Weights of a small GPT-style language model, trained from scratch on English Wikipedia.
Size: 12 layers, width 224, 7 heads of 32, MLP 896 GELU, vocabulary 512, 7.58M parameters.
Each number is 128 + 32 x the weight over its row's rms, rounded and kept within 0 to 255. Layers, rows and columns count from 0. Numbers have three digits each. The size before them is the row's rms in percent of the matrix's.

# layer 8 MLP down (transposed), 896x224, rms 0.169, rows 278-334, columns 112-167
104:185184155151126154121137139194082135100111109129170101112095156118054159101092102107168110126164080120148070155155133121100094071160147066161093163125059196112121121119
106:181149135157165099105079112101130067125122111156112143150119122102155115158065104126161069184089101141142092175146221145097171185131170096148076096107127109082135092085
096:154189086137104112116144161165174114129135150083026108167111100116162189121093109123106063142133118153173162148101092065164106106134110122149139061124139136170117124103
100:175138128115099129165086132126106125088129117107144134178150197160155073122129148139114115155180200089191117097171097123117157103058104123142113141092186152076170080074
102:181083188141074138153135096110082118122120145130111133139128134133160111128085162136152143167170157134180189167149072098117104162120151081132133139121111144125103149115
097:081061153111124117119076140113128090076132177087159099174134105077081093145192135142126177111089136103134099087183090117053097156105158128199120090060157153116132138144
097:125089185127150105126133138088142130086113054085144123169076136094097096064159118141124187128131159187155063138111138116148101096133145119144209130131146090093085087146
098:149108124187132122138110113148104116133131138149127138129183145134138109111162172120124157159194124124078055167137076129176117171097194088147154151103151141150104134144
109:166091140077150113130134123155115151159117039100135165134123108136152103039123085068133138100098136158129145166117115162126176075110154086148078151138159142120137127153
098:133087115097090092120159126115154144158129127050136117125152123146150138143152114118094131087149146150074160102073101053102149180144045181106161160161147113130112109142
098:118167176150115120141116208147170070155132151139109122126096114158141117098155142106123097137108189177085155120077130145131108069156074155149101169082136128128150155127
104:183138141078100087152136131056177121104086147081163148128206119088187124097089089068100171137127132121176061079147104202136127084167136163111142122171123081145103084138
101:146094081171096142138176110117132073014135111083107162144131137113083188188131091084136096117089128067124122075126099132135140172113175104154150166134136099133112118087
098:109117091132145146168127104149156129125147142136061163121106062096147067131164160118102087114103088143132152088104200130100109132163118108134144065127121148153145068145
095:084188145044159145127172025196141081127067102133189136096172099144180158115163124171109113109167106098167162100105126101101100174192129175127133123125154174146121177154
095:133102129123102135163145118116171135121196132128150124152166156170080110148150139123082135186084163100116104111158105134118176125139149113132100186127131109112111114161
110:146131151136149109164136097148149129107120078109122126111192151124193123133133127105085080091210113068102084171130132102185146158135131117105063142168127105114075112069
100:134129170104125173106042175151115177149079192107098109131154166110125142145160170101129124113128106118170162127195139122169120121105149067097137126166117074176162086144
096:147125107141124160069151098157124104077143054114096114158114076153103153111135134175089144148129116192107108095146135152170150104084143181136101086122187159169115088169
099:136139159128143148163168092079133126138085169126145141097139109104124103166148138161064169140122175053159119183157157146072139108161096124105133119141141171083120115137
095:094123128125084154157122108129067110099093102100141146122111065089141141156151070097109127134103116147165085113119112193115135072127112099124123140119126194122111073117
098:132082112101086076104096176151097111173151125133121101137113122089130145159122119105119107118126191145133125144143101192096092110121077155108104182097181102163076187101
101:117083104099060143145148156161214133147149121169123169141119151079116093128115090120134221146128119132192090180153092090143056128150152135115149080083129177087149141115
103:124133099119161171101157084161170176144170134130187130113134103086090117140178161119088105164113121117146173153123062149153168123194090121127098098187106138113101078110
104:095137191115161139126149129168079095174178100155183168099138089183120115162095096163123145058147165126103124128153139174124163141117124055089171139155083097108154097134
106:093088106085187147123110141108135135223127156167109137126138127182122134191146119124134090086134174066049159130196211134114179144075147129073089113093173117104115168145
102:158148122124163144140119157061064079128149159157114206160137186156084097181154136076126092106151124126148037206170138151115139183142106137072110130151143107165136096077
097:161094162139124122100153151099134165178154099179153083168148107063145115131168101138112190146140098100143097138130104185164161161107131087136123087081173132128138164174
098:172094114131111128136127147146036126118083077103146164106104159120144123128122143114123159139121089189134131127142128168145177146118128174122136095097125162193184103165
095:130125097123104149135128122106107120171145117114080088148173142070129156142059109150230091157090120074114086121174097185095115140090122140119079150128098141165135133141
103:138138125145138119185153099206131106189114082120140110171093145143162047064183147069110088094177085146095094132150161174162130136189115141156138133162118149227147120114
097:101162087111135106165139160083102115156099187136170128108082116089125126114108164132073173164120126142117122159128104174130135192160138140186097090060112148149167097132
092:148155084104088127156147156107122088170107131119151140121086068070142068146140114124180145131120165120145154127154030121135104072124142098119140158095099151086153096144
104:096142133108109086163207111125128098127107101104098115097134181143145060136055159151157114157104135088163114119125096064122136145151142138092103137151094148127147152019
097:092116158209202143171115121101110107114105136126155161110148121091184118148164107073184155082092118159169129145077168079120049134138104146157175133128127129112156131132
099:124152118158133178161111132094104162168170078078134172160104148096113159141129188095195121128107133138154122178135202141131153154145158121027122136126108111186066179128
094:151138080102129214154118145135108101145107178114108130152120137145104092187077083135161136100107178118156155143172104102152153157096063182088138168160141135091173119167
098:139066145099128032141133167119136090107183212112140089152158108139134193135140114124165130191114186056126092109095096133086103094110091105138140160120097130112112150105
100:155122123123093105099057102097118091152122134140125152118070085128115131148139148155126095152120181200143116129214131108125149119189094105139098190195185131133150180139
100:149158123107091122135086167133147136148185090066184025115089108107117099148173134084095117156194089169074083135112118088090185109147122123080092127102078117190132115178
098:073128111128142068099141129113112149190101130112188111142101145119149195062149139109126110121099133136115111154142145103125136115118117137150037140135124165145110147130
107:136096106113157133106134073091088043122178127116102104102169204199119142111138107099155165117143116109104141179125202058153138196098134146106163158130139139108147142110
091:141130098122139139083077186149039132116152104155145153110121088129152168084132153138086111109166160182129122124113061111165110109119124104077200080141089113088189093082
098:036094140149075128144053146158083145146177145073149163185139145145086134143132070118121172115120168172106155184135116176065202167139111145122134149081125132116161143150
107:164133119132109132128129146093077115106161093109132145122111103154128133129117123184155167124125118148165162128163121160118128145164146127181141134161198038143160125108
098:149177153088125125204180099151114096077124154087106171151140222166145157144082143153135139128151155086088104105129108131121164035138115164121080110146168066172105107096
098:101118117136131115158135123161111128141164171103114137106186154148152149112080084088115155168118161173162075217111099174136146127134111129137180165177158181126155130086
101:104149152145154126117097106150134045124165147157124095156111201084132098139183132082119102097069072096097121121103082155144144144109149106152117110075096145193127153098
100:098093135096097139113143147136130076174084093121106172126120109113087112136137165073085125168146245183105100113127148156133073066091136105129123092172073130094142175126
102:143152136115062094113120163102109144057096136125028152072152115122110126098128142223124115060111145091149107123114147101129150149136131152130157159134144147159147174049
102:101139141075118172123086132140138169143123144107129082147083136150141154160071159098084130151139123143112126130101075108116143111170124149122164067075154108237066205118
100:166104104128164130172156132131083147160113113150176141112130126101138135095144153084088149107133172134071170096148134079132108169099141135091157110125114141123158045149
091:138120094131138125145126112190140141128097099116091138175092156093108160135135186103150125147082119169147091172060078118121070106138169134112121169085114100114095162179
104:058120182165156150139096109102156151175076085124106175159105122111133132133124163095120162088123119115096080111101166078122178115179158111100071136097092108095136134113
109:189144159074105158158070131124144169095141080107124163111059122119108138117157224155059131147134110140132149123153108045149137112142126176107115123193154136108151145085
096:168090104200099147139156145130168152136114135083176115126156119201113157115084107125130169107097168180145147100194139124133077092100151130135160073162088106164162126150
096:137109118082106123137197131122099111101104106148106138100162095142131109124115136104179104135067115094079169194106074090127161172142054091051126145146155089127143105143
# layer 8 MLP up, 896x224, rms 0.163, rows 279-335, columns 112-167
100:123104075116077154146119167144103151106122091121056156143066120129149147134112170140148163057169094108126112101166180139104106138083180082136135130179167122160107123103
103:125172102129107199158137109086058114133187146086078138142168165128163093107163135117092137113083121110136143165097148149121095058097106094111214142158117108114127140140
096:128123145155124150113161164114117157159100206154179170055118138111195081122239082114156093052121160178097129161119132150124148082114142141134039134129141118163108149110
102:073143129191133170156146143131130146154172212136058176131131084133174132080094152187095145146113147138133098123203092152158110099078210123103140126122094110121126143119
097:147137085104133143129104098142136127173160106088106119115095138100124124172083129136137120189147143114142156136079124162132140125162161168132186171144121163170117181100
091:149153111152134152100176129153190101111117233165119134141164070057176150140127098053185138122134165098093152149124094116138119072088168103144161150125137168082169100106
090:127122170171131100087150178124144123140119118157162131102124120082155163085171125127108103111179168143098084092154163088130123114065161086133072144176152081157135091130
103:139128124109160051103101155129103167135159110145146057178112098159074120142107137155108139116126106124156126101130082072145164127118134131145138159133082142130081081150
100:112169148188176169095129094122099071166127193132101159092105131110045144145148089110156090153155157112121140108158076091234095124123132133110070205145189129114118085125
102:176122148088126139143183134066085122101146178109148162194128157104133150121100071113118171221104154147127142204135101073107065160104110083177087118131109112086109141143
100:116092221104128147128119098134134170094143093173070054115149156134157179159146152174121111113131110161165127160119127113107085088095143073159092129142167121125138196148
099:158159139162196171148127102110164110116118129164121131135112164134169112133127149128161116152071128183133182143189094130080075087118089112113068139068178072151154103129
101:119139089084103146177132195149188145137072107090113134149090136097175121170110096159118063122151117151129118138172126155172127108084140115148171170179129067126120171112
103:145169091162143143178081088144103124173090159137127089180183102134211123120091171104133181133183128149071118134076168131093139108105145130124104086128107106100135168180
103:040116139122147136095117106162077101081072121082059115122147145098144064122148187134166131108168106139140119133075121120112120152163044171125131183126123165131126158061
104:135121134063118161154201169139105162138180070120146116163127114189156163122145107114131104109112101114087117130145131103180110094133120125136122148184186087153152086092
099:073132111084186115117123120163144223126105091160123152123140134123170106184172120057167153123142141137138134112058126162148135093093121137123135113134148157112151128144
100:098139093088136107120109108116147155119098143112098128103159185068131044161120078137166196173178131115121098155140087223128159117130155164122169122140127126185116152114
092:153117116097112116120128137139141120167092187124113118152149130074102129127113075082112168151135108078128154114160112112088120161155061149141152126150140111180171169065
100:106132089143136119077159161081133060186145138068145119133171090151125181136160155120113129168104171140180154162165192104137101109133112121111092107158179177105099160094
095:137165191163109179155119129073136069132153132145095148102102188100101097152070116125145162142093095156169050095141091133153141095150108124086126072107162113092140160166
107:153114114133115161142062109163091123134132162094161139075153193114102141138153136145128163117097151200120135119138097160093097159096110142121140089118133102140127090151
102:169191127169101110187106118073168125119116143098118060145182054117095128153152162163136088134063120112081165115144169130150127181136149107151169166174096110146130161125
101:130148105099172096129126116178084217172054159152054121126087175107079133125127168134131154104131162175081156170069111043095117076131126091158128165079072093100109113097
103:128056181127084190108154165147161110157135132137113120167058158099110126149106179148166137052205174138117034161134135077090147138148132132105120171156081074132117119109
101:133121122141162142141073163109129142147121136147157170131098105110158093127163173172144097097063157190149129123141161159083130099049104160230167145062157123097116126096
092:161132138154118149114103133091119137204135094110106164138087117106089140115137156110161126082087137133088172123121098107072151176060110103158161108151110093162097173110
097:178145081124152170117138101102106161081120167130120098129129117099189086148109155153161105093153088147129134115138083114105166136108064107169075162160153155118122079129
101:105118063135107138121080162137135137098165169100229154139155139058170148132203115125138111147127160144150157119122155052096156091100160165098105116134122131138188169120
096:141189099146085108077131070091080180067158089144124136161161140105135117151166120135151086164108140146177142108116122062108170170100158110161110134127115124102143151113
093:151153120122113150122142105120117117086138076131122140120216114083080128155212128162136155163118141127175071147078059080146149048055130082170150118128146147139144102197
095:190170148137136122188172135139095083120098138083088106119142210153070103117169126088146092147128109136116136115128198188101140150119073113071158117128153142132114066119
102:068136127155125090166158152161143139127110142132096138094172153113140106134165190145148126143124080122097111104140160163129068104118083105167138101144127093096091127089
105:076177098161130091161135105157073164144124132121134136130152107082000121142105119133057131147143152113137169124126097194095185144111126117114131141145108190142130116149
095:075084127104105130072132127114136111156130120097124140120071069139144145126081065124145143126112145165135134144160164117152131075132127090136114141047135159117107133144
095:083152125155063119129106177127159105147050154126144115101135163184142159102126208125110106121105148137128120147078120160119141099130090151144102135157118116153101120142
104:159092140102130105109135161177119156157131107108133158116169159136139134058143078127134110100089141169072136126088130193165165115164134094074070095131123158123110122118
098:142120109124124129136097151066084125143127184135191113106125173098165048118110130184070174115165195165131132074124128132126043098092146093146102127133110162176092127109
096:182139194107136160152103133131144101083108129078069121207101170110147146092106183121176105137156139128108153074196134119156135137140143149166128175078099125119150076094
101:129173111161096140171160163211132128123115118119055123136175115156089109167156126074154164109126160084054127146091163130081156120119099088133182169097128109106130128066
105:177126101115122183161118116077123117175129179149072147124165164191136146151144182125151160121141150087093111125137149084083126110191155198108072118106127137150098121110
100:163132122114080090156060143163070187136182118107103162129147118121082169131083094118109103128098161134160087143139123135146119138106172133146163136053135173149160112076
099:136203166173115102116092160148119133109118157111155087082146125084118149116097183129090138178236135096145146137114127113070090050130158168116142197149144111093111147162
106:149126067108135073106150138091143166076073102119102113120124137122123139133137046102124132129111104091136145103199123107122081100115068103168189135112081119205083181144
102:123121092156161137090146167133073095143163087171145110098134124076177146153154122135126176092117148116215104160137136073092117094082089111134112136183097119122133128127
090:128147140090131159121131108164183091121070119196104086153051175126151096167092095129159146127178130126135135140186163062145093147126131154141140194152126102144059125121
100:117131114166146116199101159133087201170090143129117113060093155155143142141127156183131114137114184105139131125152115191091116122048160156120152149145172103120103158140
099:124130162082114145169112118226108182145187154078089175160111135115158192162104145106172161086131117162149140156099136120142152133164126142154130179150106059111130164144
098:137181140119102106168091115141132146131167180118084094100126156142061126107134138102129114164148159163102129050135070157132154128100145170138172080091031096139096090080
105:069180136143126095142098168191193126171152165105112123159158083101168148132094102155157152116139192117117132141165180170156107164073099096119124136116151085084112130144
100:139130147147195157157161139167116158145134165148110121148119067124116123183056145154124150099135087076146078142113147203118133135166132130092152175126145103101117148062
094:151191137125155128129057096117090104118138112109214126098111144077096131125123120134141137163153171141155155134153100129118110158163084175114092133110146098089066172116
096:164175125142141170116107060148109104174095133113170170189136074183157092090139128103066077110141173073122128167171120164134102131144163158128117169108145145087145131118
108:125129127075079130170135127157137107130155120146157140126152103166031156157058156156121160135100089103112142128141147170105160153110054128109127183102138114136102088120
105:117091048157153170151132167137141161083166081121124117136129151220161145107132141116123121099131179098073117133083088141119099148109111163118091145153085081206123168115
102:113184090178089114138062165115097128164119107117183103106133203117174088101181161134197138112114131116158096129096148092104136134090134067115127145193078169119118129183
105:116123146110051145146102144180126115164164142110154109085094097071165157098162150131093106150118083060139143108119173069169134155089119176148143148181113105137112150099